Each number is 128 + 24 x the weight over its row's rms, rounded and kept within 0 to 255. Layers, rows and columns count from 0. Numbers have three digits each. The size before them is the row's rms in percent of the matrix's.

# layer 6 attention value, 160x160, rms 0.176, rows 126-127, columns 80-159
101:149154146160148141148107127173094124108117146167131115140065079150136161104125089109134160097098122134124114111087119109105097149098143102103144147168147131156156150074129133122132103147163135122139108118117117086130111139121125139186126135
100:165154130142158126094097109082101164143071135082119152116153131112110162099139112162129132174129146122155123100118105185117123158140159166128118127104084092115118098120106089114160136166116102129144162134160149183125128141126106116134131102
# layer 6 attention output (transposed), 160x160, rms 0.153, rows 126-127, columns 80-159
093:138105140136108178131142137117133172147143130131123133151156149112143110128101138131125112153145132161131119158158110107161122134140123088142072097144109117110142086126130104129180169127102129118140150134115134158128108130138108100090119183
097:136129142133114114114149138130120126072153165150090106125107119118131112118118154102106174126176092167086099079125120110096121138139120153138130156131144172124116111122139155078151165150144122150126126153158096125126150148097081136142134138
# layer 6 attention query, 160x160, rms 0.19, rows 128-143, columns 80-159
087:167126112132138133109154142140139109127116140099130100110170181128112120155157121131127163145185130138127136138182124108096105179090159118162130121125140150110162129107135119107166130136080084147120112154137101117123121115117093110125149155
091:093157116154128132122141107090182133172101103111154112146119155136161092131121077125172116139116155146136111120156150149119107145120144120134129180122145154114170144092111166142140137092137115129106137148145140146119134136189082096163125101
093:130185134143154156155164124124134158098126159153112083153097133122071114148128161048123126104142135116111122090107079107133132148106138122159108137100165128121140155144147146097086103149152134138122142112129144095099133170157191124135147121
091:104138116131100136103145154130150131121115141108118115179129151171109104178174112120187152125072114145103106126122154128090088120099104102119098113112117136173089147157096119114124094110106167149099100100136109099109129134173105130110159091
089:109123177120167107154143120131091128129121125154164142141134117140076111119122106130101099098183125172117128164131100152145158141146172133114171095153130112128112120128166121140096172115097098102142147163127157101101143108100110141099130121
096:116117129117137116099112129131079127126160142113146108111093117138116118082123135107118112118146138068150116119166160124153125094143082115088110125093111156136112138144140097151106102086167120144132148134130120133178116162116131145161095130
091:149141183149127132149156189142115155129131142135073126113095131148137102143144076131135109115132114108136130106130113136131125113101100117121125158100152152097121108119126129109135089089147140108125085131095096093105117145197129158129164122
103:151147134148152098142099121118088067162133164105080144136126158161149108117150137093127111100123142125156153137107150117124096122170179124150148103077096150146145086116127070148121173105154118113166131158124096124148140128118125085139130134
094:159118158138135101096118102127113148128119084099126137119133137113130150141130172156119137087101141079190111138111151148144146161149127153116139105103132140134122148143134136112122161129120179102136165069120110092095139120150165135102151123
099:131117132125113114143144110122135130164079113146134153110175119151078131137152095161084154112083109105146136106103073187111123174092154121097124114151140150135158135099185092163161145137132140097164148115104141130130124155079154149091124146
089:159145107143152098122124098133150131147145102139178100163146147087153135100143168144136113152160099134149083137125155068119130103116124143123104106114123101149104109175098101138131111099117146139093105159117143146120107043140109170122123122
088:126110120148146151096128054142135132144155119110105111133142120088122091156112116126111128144129121134103115126129129143107114146104139109111146093157125115153144149103110166124158098113092072138064127142140132142154157150117179140094161139
091:128152122150131092115128116132120130106115147114105110096172123118110108143084115153138103122142127073118120097107156064109119132089091145138165107133117145124137131098115169139149128144148167151105107149126114131132119100163121136159127116
096:155133124133129114109135132139166114126101161159145097132142125101164108147118177155125138125100151154157132091180086112085176141144103133080112121123148127069137102095165126111134126096094163131119166115175128126140133144175129084111139154
088:134148127128140112138149133169144139090154135102121165103125099165109147119116121119087147120141073143129146109160165161071066147143129142139100128135088147127146118116137172123104108094162167157073135115117152115141166141108137103154162172
100:179113117111137113127107123109134136130141144126150142082126081130106104116109089175124172166115167100181128120081118150114178118138122112083109152147098104148089122133145158144130083137095167161097175080144104122125156116133097123127116136
# layer 6 attention key, 160x160, rms 0.176, rows 128-142, columns 80-159
088:112166131143102116145140155124142167147119096138142133132132117118128110143163094147112112142173157130150097146128101120123156114119145107115117184137106120093173151134154087110185180144106137147140109112134121122110096149143107131100108163
095:123110090111136069139149144171144124173116129134117122131165119096118124125089127124118118126158172123132092123127133159106103145095139093093125173090117146143126135119139108129170144114153115155104154138139118128123079116190096132147124158
094:111114088141133113158156089191148101137168047078134113116150110107156138121158094156110149145130077125135123128104149131121062131087118204145098104138117151146134137091136106110138129154146157144123124119168123149112150100101127145136137139
090:147119127164075094154124115081133170142138126154127165130136179094142133158161141138126147168078125113135130118160141094112182124123135137135111081104154107114114146106131148107099186114121150126123136130135150128138141116132118116170143124
092:148107187095071125153132138111094166114146130125152127114113160161132160101124097111126102164150099151117125173158143089127118106168120085149090132112090143079122161144150144114124135132138149131111100135167119110180106116171080118143123114
098:102095126135199135124131124148127121169107130079144113094167105121139145163110142148132161160154155131109158141130083137141111144119178149127166120138084103147136123101170133148143108127146101095155138104136081136145168114116140117145134163
099:108112100138114138112103095145129119142137061068097135150127143169182141141173117136144130108104057109164129101148097149090144150110129193191130116163116139109118127099121156105145135157111114151147122133152115154126142118074126150146111119
105:108127157110096116155104119088145120145120149080103112163134161181121109116102098142124129152118129110150170138134134158122136130102157069150112142149146148110118128114145137137127152090138099133128159174075118144148135151147130138127132109
098:161119163102124120112113167129120134117124143144121078150139097150110117107128118121119149139106135114112117121129128115117163124135116108130092090180125154172099091121071134149077156115064165117116163135098151150153150147117130140173124127
092:125117146139173156115128123166137095182116109121114128127110125112148146163146138136135168143124115119127122116100126155127058148136158121124163118129179131114117145113128071148146058105117146132096123109136120141155109118175139139122139147
103:090100105112179111141146095159136109169153091113096068179136105129161129128091153114147153109151098116161143097116096137149119132134115144110095122138150079150115113135100126125171115147147133095089100178115154136112154122124133104129119137
091:095142155159042134107136116126146156135143092094137133146102130108134108077122149157113113089136115132167146088137129146104155108154115096112116155142110099108123129126103163064125143126100107112139097158130121073098111132103135093129107104
090:138143147111084099109139136110079158109141149155079155096122126087100115146128133095152095143130141144159105125101092113158173095103107141151096153136137112107120161123158159105085153201112113132142124109095126110107134095119120088161105110
092:153137089075159144141092119106122128126110118160102125165136103116168138108106114149114117098117130123120112124117089127083157143093087164128133148154158134119105145190101114108108160139137159109130202096167132153133095085113116105137109139
097:116118117142130146110122149168107165165129129091143144124102131088141123095109139099120128141126137138126160121108119128103092134201165129138137148141085109147122160126118119083120125118111106136124118084153109149149165138138135147099143157